From a checkpoint of a small transformer trained on Wikipedia: normalized queries and keys.
Each number is 200 + 40 x the weight over its row's rms, rounded and kept within 0 to 999. Layers, rows and columns count from 0. The size before them is the row's rms in percent of the matrix's.

# layer 3 MLP down (transposed), 512x128, rms 0.0694, rows 455-509, columns 0-63
106,133,213,232,221,185,148,200,209,186,166,207,175,140,215,164,170,182,140,188,228,254,227,256,203,254,269,208,269,199,145,199,248,224,187,121,198,193,215,180,225,180,148,259,214,212,177,204,185,201,150,112,159,192,174,183,138,248,191,110,206,180,224,236,242
091,222,130,228,201,243,253,299,210,187,154,199,167,261,209,242,177,123,222,164,205,285,209,199,218,192,181,180,237,193,163,211,167,235,190,197,164,277,152,189,150,341,240,205,216,130,133,206,207,238,228,241,199,171,187,176,169,168,209,235,154,279,226,128,209
086,170,243,244,178,175,225,212,205,183,197,279,185,254,241,174,249,222,193,252,275,211,153,171,173,213,194,233,206,183,170,244,214,192,175,183,245,186,177,212,183,176,135,238,137,225,203,165,203,237,185,156,122,168,271,139,214,226,258,160,181,223,175,209,100
084,208,186,199,199,201,174,175,197,193,172,275,146,119,175,248,231,244,212,113,169,178,173,207,230,150,219,203,212,224,200,142,177,186,232,160,233,196,242,218,227,154,180,200,181,231,162,159,151,128,160,144,176,218,153,244,159,184,265,234,259,118,209,162,207
099,206,236,229,221,232,178,164,169,229,154,202,167,316,192,197,201,215,173,156,175,195,178,148,144,122,238,175,166,158,175,236,259,289,194,250,178,148,231,220,215,228,261,185,182,186,245,124,277,188,219,161,190,278,221,231,202,199,264,237,185,245,179,222,184
096,228,157,169,176,181,241,199,215,143,171,183,211,209,175,171,201,218,217,153,158,165,177,93,255,155,197,194,182,148,199,242,177,128,212,248,141,157,159,214,116,196,244,125,210,236,219,179,209,238,192,227,188,233,235,218,175,218,243,156,206,199,108,219,207
085,222,263,215,202,178,223,163,199,190,237,181,149,251,172,167,151,146,154,211,175,236,186,168,223,210,178,195,143,144,256,248,253,236,214,160,234,148,235,212,148,249,209,218,165,146,164,168,239,177,203,182,146,224,217,179,88,160,279,239,191,217,162,293,214
101,140,260,186,153,155,173,170,196,203,160,139,209,265,166,148,267,154,207,235,241,152,197,165,198,256,226,143,168,167,174,161,163,220,204,165,166,170,239,203,178,228,169,78,201,269,238,278,209,206,202,184,186,190,278,178,165,133,228,215,161,217,201,231,221
094,247,226,218,227,202,147,159,224,189,105,185,103,206,229,171,179,193,174,229,173,258,255,187,160,266,223,192,216,228,196,268,228,181,114,211,132,193,252,176,211,163,255,205,269,261,273,308,198,200,180,176,163,197,151,178,168,280,239,207,256,191,237,227,251
109,260,251,249,166,154,258,235,253,244,269,197,155,172,169,148,244,151,232,246,246,181,179,244,248,198,166,179,175,178,166,180,275,220,174,130,200,227,165,180,221,196,202,220,260,151,189,167,224,187,160,160,264,183,204,118,192,190,108,260,148,225,283,109,180
121,198,196,297,139,213,268,198,194,226,232,165,189,142,199,183,228,158,172,220,199,148,237,192,161,226,239,164,149,208,167,176,194,213,206,212,166,95,146,246,156,258,209,143,126,152,200,161,257,206,149,173,205,113,218,214,177,157,195,189,218,247,242,248,174
088,173,168,180,142,141,176,172,240,143,208,256,142,151,160,197,237,208,235,275,189,199,238,222,166,227,166,205,202,168,207,121,235,251,165,180,176,128,101,234,228,161,215,209,233,197,176,186,210,135,124,176,116,222,161,239,248,236,195,197,165,253,259,166,243
101,218,206,219,191,200,259,173,265,190,194,203,183,208,138,207,172,164,213,223,128,135,147,172,233,142,214,215,176,129,192,254,248,173,272,188,219,160,267,214,201,228,173,169,266,211,222,212,227,160,200,232,159,202,197,224,182,198,243,189,178,224,255,192,210
084,160,275,214,196,191,159,152,229,256,232,210,182,172,193,215,200,163,177,212,131,161,215,194,229,249,199,248,220,180,225,118,262,222,206,236,240,199,190,179,151,136,131,219,170,239,255,173,166,205,215,178,176,200,183,180,173,192,231,118,176,257,178,194,127
098,250,168,216,229,169,195,163,203,190,219,197,195,228,214,216,207,126,202,224,208,231,165,184,186,188,243,144,239,164,171,211,171,145,126,216,160,181,225,286,150,178,230,306,242,162,199,253,222,244,245,177,218,219,229,266,225,269,224,225,186,240,169,164,192
044,170,233,222,149,252,287,166,177,141,189,179,213,189,227,306,264,209,191,239,160,125,169,252,181,178,197,271,175,206,209,289,224,158,227,184,197,171,182,162,197,218,178,204,170,255,230,205,169,218,204,229,196,247,168,263,227,180,155,176,152,249,131,169,184
100,222,173,254,202,273,151,222,205,150,209,202,239,221,235,174,213,182,218,221,180,149,272,255,209,166,227,130,259,193,172,230,196,184,190,116,120,194,205,95,235,186,221,127,232,195,205,200,182,174,231,155,128,180,200,210,203,178,219,222,234,188,281,140,250
115,181,215,185,197,220,192,122,170,166,117,150,236,225,168,212,193,201,144,173,217,145,239,168,201,145,184,163,216,250,170,202,138,272,178,200,200,197,204,238,237,171,208,190,111,230,327,211,207,114,159,204,203,227,167,183,137,142,224,194,161,220,180,211,179
104,166,201,196,194,203,144,141,260,238,164,221,178,163,158,191,236,205,197,285,174,216,241,68,136,179,174,123,186,206,112,261,281,252,242,166,185,157,207,230,190,175,203,158,177,176,195,170,218,177,192,141,180,211,164,178,192,126,208,252,167,199,197,247,124
098,219,157,210,146,137,191,107,138,162,223,189,235,271,261,186,247,244,184,240,174,176,131,224,102,212,156,232,234,262,166,190,181,250,223,226,273,197,142,129,181,149,289,183,194,178,255,235,182,155,208,243,158,169,203,230,223,222,194,230,178,180,233,235,258
114,207,206,164,153,160,148,126,258,210,226,182,260,201,181,193,278,174,183,208,214,214,199,153,158,255,218,216,196,225,179,291,185,223,223,195,291,258,238,177,81,206,202,189,226,170,149,106,227,185,141,226,235,160,229,202,237,300,211,217,175,234,182,236,272
112,243,228,180,228,197,243,296,140,194,240,171,260,254,164,246,175,206,205,179,217,228,281,267,215,279,248,235,196,199,170,205,164,218,206,173,221,188,139,194,252,229,211,203,204,90,191,154,184,251,189,177,172,154,234,272,230,255,174,188,207,180,180,138,214
117,223,163,224,267,202,256,155,264,143,248,245,166,189,211,258,216,173,204,188,188,211,209,172,202,203,214,179,151,183,180,305,253,174,180,233,174,133,178,269,191,273,104,169,193,184,166,184,294,163,152,194,164,209,160,257,188,217,173,185,184,271,192,199,227
100,127,258,127,217,265,194,177,199,261,211,158,224,124,213,206,169,143,202,204,186,271,194,149,142,110,190,192,160,268,221,252,214,173,167,202,236,251,136,257,255,159,226,182,178,235,203,137,186,186,154,128,248,202,175,186,188,142,191,226,182,121,235,256,128
107,144,169,144,215,242,216,152,154,287,222,213,128,191,224,189,216,165,154,127,204,187,255,152,149,145,205,155,288,139,232,231,190,229,230,213,157,209,226,154,171,203,238,208,136,239,141,213,183,257,168,122,207,194,149,261,205,237,174,156,240,169,230,278,229
112,237,215,205,268,219,229,169,205,229,241,235,172,202,220,225,146,107,199,185,218,194,209,191,212,150,260,224,247,186,278,185,227,201,197,214,231,175,201,219,201,148,255,173,190,234,188,249,190,293,198,219,141,240,154,227,212,139,246,171,164,197,164,147,151
088,104,318,160,162,257,156,159,198,206,223,159,264,176,184,210,176,173,238,116,212,127,237,204,170,133,239,183,214,207,259,140,228,223,229,218,220,235,267,248,157,164,201,200,197,206,199,276,157,228,98,180,235,226,128,220,189,170,192,199,273,122,233,173,160
112,181,250,204,226,205,159,148,234,216,171,238,174,227,240,125,241,171,244,195,239,174,239,215,205,162,239,149,131,202,183,223,195,204,74,251,145,160,219,203,208,159,171,233,301,150,203,253,279,175,156,179,218,200,229,224,224,274,137,183,115,140,164,185,213
079,147,262,242,160,195,202,209,246,179,264,211,167,173,189,175,208,213,190,141,175,252,205,198,208,223,185,287,235,205,194,197,188,158,233,258,201,136,178,115,192,213,271,213,229,190,184,191,197,116,223,156,186,307,268,203,189,115,240,183,175,125,192,270,246
088,168,253,206,165,157,176,180,231,242,204,125,225,241,107,300,149,232,140,134,117,228,210,268,251,183,184,190,219,196,167,192,244,229,212,211,215,149,208,175,168,279,176,216,210,232,193,174,200,154,201,181,174,152,207,136,212,213,128,189,149,195,204,119,213
107,136,179,245,235,134,211,231,101,200,206,252,166,255,188,228,281,208,159,171,206,159,202,196,196,210,309,245,232,206,200,154,188,156,234,232,204,163,167,163,189,175,148,192,205,189,224,145,238,162,209,124,183,197,203,181,199,199,196,274,182,175,209,191,273
058,249,184,189,240,195,161,187,149,176,219,286,262,223,253,221,126,202,240,195,148,248,181,174,228,198,151,265,205,195,189,122,244,260,265,169,228,165,215,283,280,169,163,191,134,172,227,215,171,132,269,119,221,131,197,228,208,236,179,177,202,176,161,175,190
091,185,176,214,188,215,174,192,251,154,209,124,161,172,262,196,257,255,240,231,261,174,257,236,316,208,179,182,201,156,213,243,200,193,168,209,210,250,232,173,199,146,238,228,204,241,205,170,204,235,234,256,211,185,140,114,234,255,190,309,218,181,151,110,278
095,148,290,199,254,220,161,209,251,238,185,206,230,163,208,222,160,215,213,280,274,240,178,244,137,230,181,183,198,235,248,192,198,194,194,159,231,212,220,186,240,250,168,312,269,181,204,183,165,175,210,144,189,253,199,178,172,254,226,233,242,181,210,236,203
101,171,224,161,149,176,178,222,187,126,236,214,181,201,238,251,132,224,200,198,222,201,216,237,248,148,187,225,290,194,191,241,198,243,178,187,150,239,211,238,242,225,242,201,203,180,243,162,162,242,227,202,227,173,227,185,206,204,199,292,307,244,255,212,205
086,237,259,226,215,177,273,224,197,139,252,206,271,194,189,208,162,222,165,84,205,179,281,201,231,186,176,220,242,172,204,202,268,206,147,252,190,279,237,206,163,144,209,203,284,145,246,200,246,183,238,118,249,196,185,202,133,240,242,235,189,216,215,245,209
096,191,222,109,237,189,170,155,124,239,156,232,189,221,200,195,192,204,222,155,233,208,246,253,208,220,163,169,113,187,183,208,316,194,249,228,198,182,236,212,176,242,199,114,214,137,172,261,201,190,174,292,190,210,205,220,232,165,197,234,234,173,209,250,203
102,233,238,209,229,273,221,218,247,274,160,190,192,233,211,166,245,178,240,162,216,236,186,250,204,178,164,150,217,233,251,206,177,191,166,200,232,202,121,220,89,205,162,216,232,159,173,149,147,146,214,96,265,216,232,130,212,242,236,166,160,72,199,200,247
099,224,254,169,233,223,189,166,176,161,206,149,200,199,193,201,248,173,233,211,132,194,143,187,143,203,155,178,202,163,221,234,212,200,146,207,180,198,204,273,264,242,267,152,188,143,152,227,221,138,177,225,166,165,182,196,139,281,229,195,248,207,190,163,232
116,192,186,197,249,222,254,165,200,201,239,169,155,270,225,196,204,194,206,231,172,232,177,229,190,111,150,206,156,189,180,224,167,189,281,199,133,155,143,181,180,141,238,231,217,200,141,230,230,164,230,300,235,132,241,254,199,169,189,131,209,240,284,195,195
115,172,202,187,224,194,197,240,250,198,264,205,239,230,153,143,120,188,225,204,255,181,156,161,272,168,182,225,214,165,198,173,207,197,263,211,199,264,222,190,142,223,205,238,236,225,217,159,202,265,231,171,215,249,228,223,190,166,184,182,177,209,220,172,244
109,231,190,156,134,223,259,212,156,178,255,154,220,207,126,242,148,245,238,268,250,148,123,174,221,208,249,160,238,149,183,227,140,160,321,221,196,234,185,165,130,119,203,234,222,171,171,178,191,236,252,124,278,171,156,292,225,214,166,183,197,250,187,219,202
095,229,172,177,166,170,188,211,140,253,183,151,127,150,189,163,241,199,237,135,239,247,202,189,183,201,146,261,262,189,255,199,187,211,264,154,230,210,214,237,261,166,215,155,173,242,125,144,214,236,238,164,260,179,300,247,140,229,193,214,256,246,226,211,223
105,180,239,274,209,235,232,197,226,254,177,213,237,206,281,275,230,253,157,254,88,238,201,207,291,173,247,206,172,205,149,166,192,181,252,136,261,158,136,150,209,174,184,226,244,234,172,151,244,168,165,207,243,191,172,271,167,215,166,211,150,165,178,183,237
113,186,235,235,225,231,186,175,172,164,162,115,214,293,203,167,154,212,192,220,105,154,171,174,212,202,139,192,189,249,226,136,196,190,216,183,208,254,142,128,144,81,143,217,182,205,163,191,168,254,123,204,234,225,116,214,120,205,172,170,230,195,151,172,276
108,218,260,289,176,195,195,204,205,242,218,236,223,218,189,187,160,254,174,272,196,241,215,234,149,190,202,192,273,195,233,200,248,228,215,173,202,120,226,201,192,163,202,212,119,161,246,193,183,114,136,196,133,210,207,242,212,158,292,215,191,242,173,199,148
106,268,207,179,178,156,278,136,197,265,202,162,166,210,187,196,149,255,165,140,183,160,252,190,253,286,224,189,165,221,158,219,234,161,220,268,174,217,200,191,237,186,239,249,185,232,216,179,128,164,198,188,224,246,164,141,182,247,186,247,173,165,195,131,242
100,247,194,111,241,143,209,153,243,181,214,148,221,271,208,169,290,100,177,197,178,182,200,169,270,246,185,230,213,211,282,202,221,250,247,168,163,255,196,205,191,215,256,158,199,186,118,94,235,182,171,182,194,182,205,192,180,167,213,146,203,196,144,213,194
101,194,135,183,266,157,212,208,217,188,213,187,270,206,183,166,244,161,140,180,250,204,182,228,246,122,148,197,233,195,108,136,200,179,107,143,192,206,215,143,193,240,127,194,176,184,223,213,182,225,203,230,240,250,172,192,251,129,75,157,163,232,192,195,176
091,187,227,177,138,187,216,117,135,247,180,124,189,126,226,167,203,226,172,166,158,162,240,171,252,224,176,259,92,193,114,236,156,205,157,209,203,117,152,185,182,244,255,264,188,206,191,227,249,189,121,264,245,273,166,231,222,210,258,183,154,158,167,243,196
092,199,223,217,203,241,226,245,164,184,220,217,246,197,112,198,194,180,211,216,214,190,238,112,224,232,229,150,176,219,181,246,195,189,127,189,214,216,203,209,205,178,162,162,202,240,190,256,224,197,151,251,182,222,132,140,204,251,185,175,162,126,197,210,246
091,129,195,274,217,245,260,270,204,215,180,261,144,194,160,227,183,212,175,139,174,231,190,199,225,213,280,238,225,168,201,264,195,181,222,141,244,148,146,186,218,272,260,166,233,152,293,227,290,207,185,203,182,256,268,189,143,185,208,193,129,248,201,116,223
100,145,221,240,203,237,216,254,189,264,96,183,217,202,248,179,200,173,198,254,152,153,221,186,185,191,144,189,198,148,188,181,217,201,289,149,201,185,263,118,194,204,205,191,239,122,195,160,187,217,212,246,215,194,208,180,194,159,203,228,151,171,235,163,236
106,148,211,220,207,159,253,210,244,205,236,186,191,146,184,239,252,160,221,162,203,177,155,202,203,140,188,155,160,143,240,198,235,134,86,190,176,184,115,213,221,184,201,170,184,190,220,180,240,155,159,273,158,141,222,193,212,154,103,142,210,161,201,208,172
103,178,227,259,187,148,246,267,156,189,205,173,157,132,251,130,188,137,231,225,231,267,253,196,213,183,186,201,220,181,222,247,268,208,184,194,203,201,265,171,177,221,200,252,182,238,174,214,125,208,212,211,178,198,174,204,220,223,165,152,185,253,185,229,222
# layer 3 MLP up, 512x128, rms 0.0693, rows 456-509, columns 0-63
090,135,267,150,160,100,160,137,174,223,213,199,175,107,200,202,297,242,127,187,250,117,159,130,179,214,176,270,148,209,205,146,245,115,210,228,189,179,227,229,191,114,215,141,196,227,205,209,214,191,250,151,159,298,152,191,205,195,200,200,223,235,150,219,219
084,193,241,202,225,188,163,254,174,256,214,165,121,202,216,191,230,237,260,187,182,258,196,269,209,139,185,237,310,208,202,144,211,221,231,180,160,196,217,138,191,157,228,147,213,247,266,246,180,265,215,133,184,207,193,224,174,157,204,239,197,183,225,210,168
089,148,221,231,172,232,235,232,130,184,147,147,212,204,208,169,133,209,185,281,244,200,190,260,138,183,148,208,161,183,231,215,167,163,208,198,201,236,179,219,144,192,238,209,182,125,151,210,221,287,190,192,159,253,283,188,211,162,188,183,168,202,234,156,222
103,254,160,172,178,204,188,175,142,208,209,174,215,199,186,187,224,199,160,250,232,183,252,221,201,255,241,238,177,200,189,246,169,244,189,223,203,258,204,219,229,175,194,299,116,207,110,264,145,203,140,245,161,167,164,185,185,212,210,231,196,144,284,213,198
093,234,133,199,221,256,198,234,181,227,183,246,161,148,213,132,242,180,201,168,172,190,196,305,235,199,230,143,147,214,228,150,111,209,177,203,225,183,178,188,185,112,216,243,256,192,158,224,219,201,194,161,191,153,189,156,216,147,242,224,207,127,237,160,181
084,208,145,205,219,233,130,152,206,196,178,168,174,166,215,284,232,192,211,217,188,176,207,243,146,201,256,177,216,265,143,79,177,205,215,206,190,225,176,169,195,123,164,200,192,246,191,151,216,242,196,246,207,99,170,188,266,228,182,230,136,249,265,221,215
100,201,238,209,192,209,210,202,182,180,275,195,183,159,191,163,197,186,206,203,190,269,233,242,245,127,144,251,200,220,199,264,202,244,213,219,216,209,178,200,273,194,132,219,221,152,198,141,198,179,207,254,198,214,203,197,266,197,156,156,202,178,177,212,152
091,158,145,174,133,216,216,185,171,153,250,238,250,157,236,150,212,175,215,230,213,170,238,237,175,155,137,288,174,213,275,202,231,190,233,223,219,268,128,187,236,226,118,197,134,184,211,179,151,224,175,221,188,210,293,227,172,234,155,160,165,156,175,150,177
111,148,130,164,186,194,153,136,194,148,191,152,163,168,130,216,264,238,177,277,281,167,194,236,163,137,208,157,197,196,186,190,134,169,200,222,239,216,190,137,256,184,134,216,175,208,140,138,162,185,192,175,160,193,152,276,181,183,201,200,208,162,166,185,125
114,225,230,241,155,250,131,219,223,232,99,159,192,232,220,260,199,197,152,220,243,221,156,182,195,287,164,203,181,202,205,221,157,178,213,203,255,281,252,189,212,168,213,235,238,194,197,255,167,274,193,267,248,161,186,188,239,241,191,231,158,216,306,167,268
092,236,234,224,250,190,197,224,196,268,212,150,243,214,205,162,255,181,168,153,216,243,197,116,203,198,248,208,204,193,160,199,192,138,199,236,230,211,266,220,167,257,205,179,213,189,247,278,163,242,256,224,280,198,201,128,200,150,232,169,251,152,215,264,172
104,160,154,265,203,153,126,227,190,249,248,238,194,155,274,185,279,192,168,173,177,227,190,293,259,204,152,169,210,213,149,147,163,203,199,151,218,180,190,217,197,181,236,180,163,166,161,210,294,149,252,242,172,230,207,202,182,241,207,204,231,239,192,156,234
087,165,107,184,210,211,207,219,183,161,177,232,214,204,166,154,169,272,137,221,269,235,193,198,208,164,197,206,145,235,206,271,127,195,136,193,229,174,261,227,177,170,170,145,232,197,144,149,273,254,154,225,208,216,182,187,234,266,209,275,244,132,126,143,265
098,156,196,193,227,209,199,241,192,182,240,187,257,192,151,157,214,194,258,170,196,163,186,179,94,164,153,265,194,179,282,209,178,228,197,225,265,164,184,106,205,268,200,166,143,236,198,194,176,194,185,237,195,248,180,109,221,199,182,89,151,204,188,209,152
044,213,217,90,161,212,210,187,124,183,241,182,191,231,161,168,185,263,210,207,210,279,152,225,188,282,210,177,213,103,231,142,164,230,226,168,161,208,172,168,209,144,191,225,184,222,199,175,201,187,182,169,216,200,125,187,234,184,133,194,179,207,244,239,204
105,170,218,179,223,174,203,248,234,202,167,299,163,191,191,248,223,132,159,240,229,278,167,166,208,187,156,220,174,172,236,200,169,233,247,250,226,165,169,157,203,209,172,262,207,193,185,149,186,187,190,253,167,264,140,228,208,180,199,193,209,199,118,244,147
119,171,240,206,239,168,165,308,211,247,288,219,186,190,168,168,244,215,191,201,169,137,177,215,218,258,258,171,175,169,160,172,210,104,159,266,234,209,145,178,204,209,126,114,314,157,102,156,192,226,238,209,238,219,219,177,201,250,151,209,233,202,148,139,261
104,165,204,231,230,207,227,289,227,115,253,237,225,190,160,212,139,181,203,117,185,178,166,192,250,180,253,248,230,188,262,190,218,155,161,201,245,232,213,201,133,235,186,185,190,244,240,168,246,155,203,206,224,204,238,211,200,234,208,141,263,168,191,173,220
097,218,288,136,218,307,233,216,207,199,264,173,182,132,219,223,155,207,173,157,214,214,184,248,267,259,278,224,224,227,281,198,223,205,212,264,137,203,150,271,130,219,203,143,154,211,172,170,196,158,206,240,159,195,217,262,229,190,234,155,195,192,223,197,200
109,238,168,153,235,224,184,243,117,186,190,212,122,234,153,199,157,227,192,176,170,125,161,171,243,198,180,202,188,190,191,136,251,204,122,284,187,164,209,210,264,202,149,219,174,216,168,239,199,271,247,176,203,226,111,188,170,124,155,167,207,215,243,165,148
111,188,159,210,188,255,172,217,188,208,194,208,148,155,257,246,250,221,157,244,114,105,213,186,243,167,179,189,238,148,178,220,208,199,190,247,184,231,226,161,169,152,139,156,218,252,210,184,162,235,329,214,252,212,176,170,203,194,205,172,175,188,238,241,136
112,145,276,212,155,258,181,179,178,190,126,148,182,196,136,224,209,211,144,250,196,201,227,157,201,198,146,206,102,196,207,202,145,230,295,166,268,228,208,216,181,192,225,241,221,245,282,151,124,255,132,221,187,148,227,162,205,249,279,237,186,238,243,167,171
097,229,190,275,209,177,202,223,155,178,136,203,190,245,172,181,227,266,184,136,159,159,215,219,235,246,230,265,224,119,243,207,201,218,192,261,203,209,165,162,191,130,167,202,243,225,111,192,167,279,283,245,156,207,191,162,193,246,222,205,218,260,201,113,217
114,85,200,297,194,251,148,207,207,165,181,209,213,198,124,179,199,206,183,260,186,225,188,171,217,254,234,206,108,207,146,136,217,184,198,246,254,230,131,233,217,243,226,222,213,159,202,159,196,202,259,264,186,233,280,110,221,210,302,246,210,241,202,108,164
108,222,258,179,172,162,207,235,162,213,201,156,203,246,177,244,167,257,170,172,222,212,203,200,147,255,197,231,236,206,161,265,121,234,201,147,203,211,200,175,227,260,233,247,222,190,235,242,188,151,213,232,227,195,173,263,163,249,158,214,195,160,219,193,267
084,163,138,181,226,149,260,238,194,201,196,189,215,222,231,293,216,163,176,239,207,214,176,243,182,174,185,217,169,206,209,217,193,211,172,203,155,172,247,134,200,256,204,200,136,149,239,128,248,205,179,211,246,170,217,229,142,228,134,181,227,294,194,172,254
103,177,157,194,191,203,174,173,153,219,151,197,166,161,186,183,202,175,222,240,167,240,203,199,172,246,169,252,233,266,190,194,172,269,255,216,290,240,246,255,206,232,209,190,134,220,120,180,157,176,190,290,244,139,276,187,152,185,205,169,249,332,207,181,163
079,217,127,198,175,188,241,218,146,223,196,185,199,298,239,241,185,150,155,331,200,174,285,230,208,180,209,222,174,217,173,231,174,169,182,192,152,201,222,209,248,174,132,172,202,260,208,214,233,318,217,299,186,153,193,229,212,275,182,210,163,232,177,159,261
086,110,191,203,214,186,175,247,177,84,199,244,213,181,271,230,219,139,250,266,289,193,227,159,157,211,179,249,237,226,232,156,170,157,246,165,225,178,242,220,200,204,196,237,186,177,243,212,193,234,203,161,216,223,188,191,209,217,278,209,195,209,225,245,181
110,234,238,142,198,256,176,175,272,194,178,173,180,159,248,230,160,149,213,258,154,234,182,221,231,211,155,202,155,211,173,222,176,208,154,203,217,243,236,250,228,180,248,208,209,213,191,250,165,205,165,231,149,165,199,205,254,208,268,155,257,246,182,222,104
064,130,219,260,212,241,244,209,233,223,174,212,160,171,209,199,244,270,207,191,166,207,226,268,207,150,258,175,164,230,194,230,151,168,145,158,193,248,264,212,182,167,164,215,163,289,170,220,169,240,151,228,154,201,200,131,179,186,202,198,211,107,229,264,175
092,208,225,190,202,214,291,259,147,250,174,258,227,267,95,234,136,162,199,181,141,221,111,229,123,166,223,191,178,205,243,183,227,189,234,186,208,160,149,221,175,253,151,138,148,127,204,205,238,163,219,186,189,213,259,294,206,194,194,115,165,183,205,194,105
102,215,134,165,148,207,203,198,164,178,225,193,189,238,193,230,167,204,201,160,147,136,255,163,220,123,269,256,170,227,208,203,204,263,188,189,177,198,175,221,269,138,206,165,93,194,219,204,258,245,242,203,213,130,309,178,217,121,135,132,218,211,151,174,218
099,204,126,168,205,245,257,191,224,162,105,190,209,179,152,164,217,149,200,123,207,259,196,251,213,237,178,138,181,237,188,162,98,182,197,179,201,195,241,115,190,218,178,205,166,249,178,181,199,156,275,221,230,160,209,191,213,186,190,192,183,129,200,252,141
082,199,197,170,224,267,103,256,209,308,152,163,203,253,180,169,132,140,239,224,209,187,123,161,240,263,200,155,219,191,192,259,154,198,284,223,236,171,193,101,226,171,250,136,138,193,241,192,219,252,211,260,257,222,193,166,249,155,238,210,108,168,206,239,203
097,198,174,252,183,207,196,251,179,211,253,231,205,197,220,288,184,198,192,220,189,161,156,180,211,249,191,273,252,190,212,231,173,206,225,150,210,213,162,216,241,207,204,215,204,284,231,123,192,226,220,170,186,192,250,147,145,263,219,170,254,171,162,185,163
107,204,143,199,175,203,123,206,178,179,231,210,191,114,197,248,235,221,153,192,275,184,217,123,188,172,215,238,189,168,227,179,205,224,246,189,175,175,231,204,273,207,218,190,187,290,218,197,168,190,234,240,113,189,209,231,243,186,215,182,238,284,218,167,168
091,264,232,281,212,236,195,226,221,236,146,281,170,216,247,197,190,253,175,188,280,185,239,210,245,125,240,238,179,200,154,222,178,233,249,158,130,187,228,214,233,199,159,238,128,220,177,152,226,274,149,178,214,109,188,137,157,191,194,232,256,195,169,226,177
105,215,244,224,257,182,167,222,190,222,158,190,148,185,175,173,205,217,220,216,212,168,147,271,233,133,185,203,164,258,174,156,230,103,146,237,235,246,224,238,228,231,166,150,128,210,202,91,238,212,153,162,170,202,134,246,183,221,184,178,207,240,124,200,204
117,220,217,202,202,214,197,217,170,174,180,191,141,207,229,290,177,198,102,179,160,183,235,136,174,203,246,239,224,123,208,216,181,163,172,241,215,87,282,224,249,167,188,252,207,265,217,215,212,185,179,239,169,123,201,162,272,290,228,241,168,191,237,209,219
117,189,197,215,212,195,140,225,218,194,117,232,201,179,264,209,158,137,181,157,152,230,260,206,170,163,159,228,196,201,201,249,232,267,220,210,166,113,237,250,234,208,138,183,170,236,270,201,215,197,262,249,143,221,272,149,152,193,216,223,250,179,246,170,181
102,183,215,220,228,231,197,187,227,171,186,246,247,280,221,271,207,190,188,228,123,180,209,183,239,192,238,154,156,166,158,184,170,182,157,230,166,234,223,160,202,229,224,233,276,191,242,269,180,196,267,240,133,195,97,145,276,174,216,209,170,129,172,194,160
110,257,157,121,215,212,180,213,159,241,264,169,180,197,191,207,242,175,188,166,191,188,147,169,122,209,194,242,171,188,209,269,281,229,220,218,181,205,283,269,184,270,191,235,164,203,183,178,134,142,188,133,189,203,245,242,138,150,222,253,232,243,182,200,125
118,197,234,200,136,211,228,233,209,198,218,255,151,175,231,232,244,183,206,146,263,259,197,190,213,160,259,132,217,203,272,227,229,169,256,229,154,197,271,270,240,252,265,209,235,156,244,182,179,171,299,189,202,199,251,236,215,192,215,136,236,209,250,202,103
117,160,160,139,194,192,234,232,282,115,108,234,168,199,210,241,266,227,221,191,202,159,251,243,208,120,170,268,191,221,256,181,225,213,223,199,234,248,146,177,238,142,153,166,187,219,151,198,221,283,236,180,170,150,176,229,204,192,219,206,213,241,185,174,159
115,164,208,224,249,222,186,226,196,137,189,225,301,209,219,216,192,219,210,228,194,219,203,213,194,102,227,219,181,242,250,253,179,195,263,171,186,195,160,188,156,229,225,219,145,241,189,225,327,225,238,194,220,194,206,200,232,162,175,98,219,217,192,246,184
100,275,252,253,244,174,158,190,239,239,265,217,206,221,254,256,167,241,166,171,182,194,203,209,132,175,204,201,212,174,151,235,232,196,120,262,250,200,186,272,217,190,188,220,156,211,200,260,150,176,234,248,187,196,125,205,179,264,256,264,236,189,254,294,189
093,197,267,243,160,227,149,209,266,97,264,150,216,171,263,198,92,173,235,254,162,239,197,193,160,196,168,243,175,134,240,229,174,271,269,272,238,210,177,257,251,205,205,254,201,171,155,179,255,222,208,173,181,146,210,201,208,214,258,277,216,240,169,192,199
094,120,175,239,202,225,191,193,280,211,223,226,165,203,214,235,224,173,263,217,190,215,167,229,135,196,209,126,278,163,180,223,213,180,228,150,224,113,187,246,245,217,229,176,183,242,174,106,134,214,215,176,162,204,218,222,154,260,153,217,255,270,199,189,242
094,160,169,204,230,140,165,171,246,220,194,154,164,196,244,255,193,178,176,133,235,185,191,186,215,180,193,216,213,160,149,165,231,172,244,179,250,176,196,190,191,247,281,199,192,163,213,141,185,199,254,139,208,162,274,260,189,183,142,259,190,246,214,138,137
093,225,171,210,168,151,147,177,176,208,234,135,229,187,251,285,204,222,201,303,222,223,232,203,231,221,219,147,133,207,203,206,148,176,215,241,142,239,195,196,228,165,125,240,198,224,139,216,142,196,176,206,163,158,196,162,168,254,206,196,302,204,206,185,209
095,250,241,170,203,142,231,237,240,161,207,210,148,220,163,216,219,228,228,194,267,230,209,168,233,239,201,204,186,283,217,206,193,162,129,261,253,176,134,263,198,188,245,181,194,234,199,308,152,199,205,136,199,155,138,238,220,247,206,167,189,182,183,227,158
102,203,274,181,225,221,223,198,212,225,166,168,216,189,262,155,292,156,76,198,167,241,237,170,176,233,174,257,144,216,224,165,195,182,240,245,181,175,213,245,194,153,232,225,243,159,176,239,157,211,209,121,214,256,175,259,147,186,308,223,183,246,230,190,254
105,194,201,193,240,223,162,172,240,217,239,207,239,170,106,244,163,188,158,126,221,163,125,173,236,275,247,203,148,253,162,159,207,233,170,267,189,140,208,225,213,153,222,191,267,215,284,151,206,222,189,266,165,232,243,178,163,233,240,269,209,199,200,128,232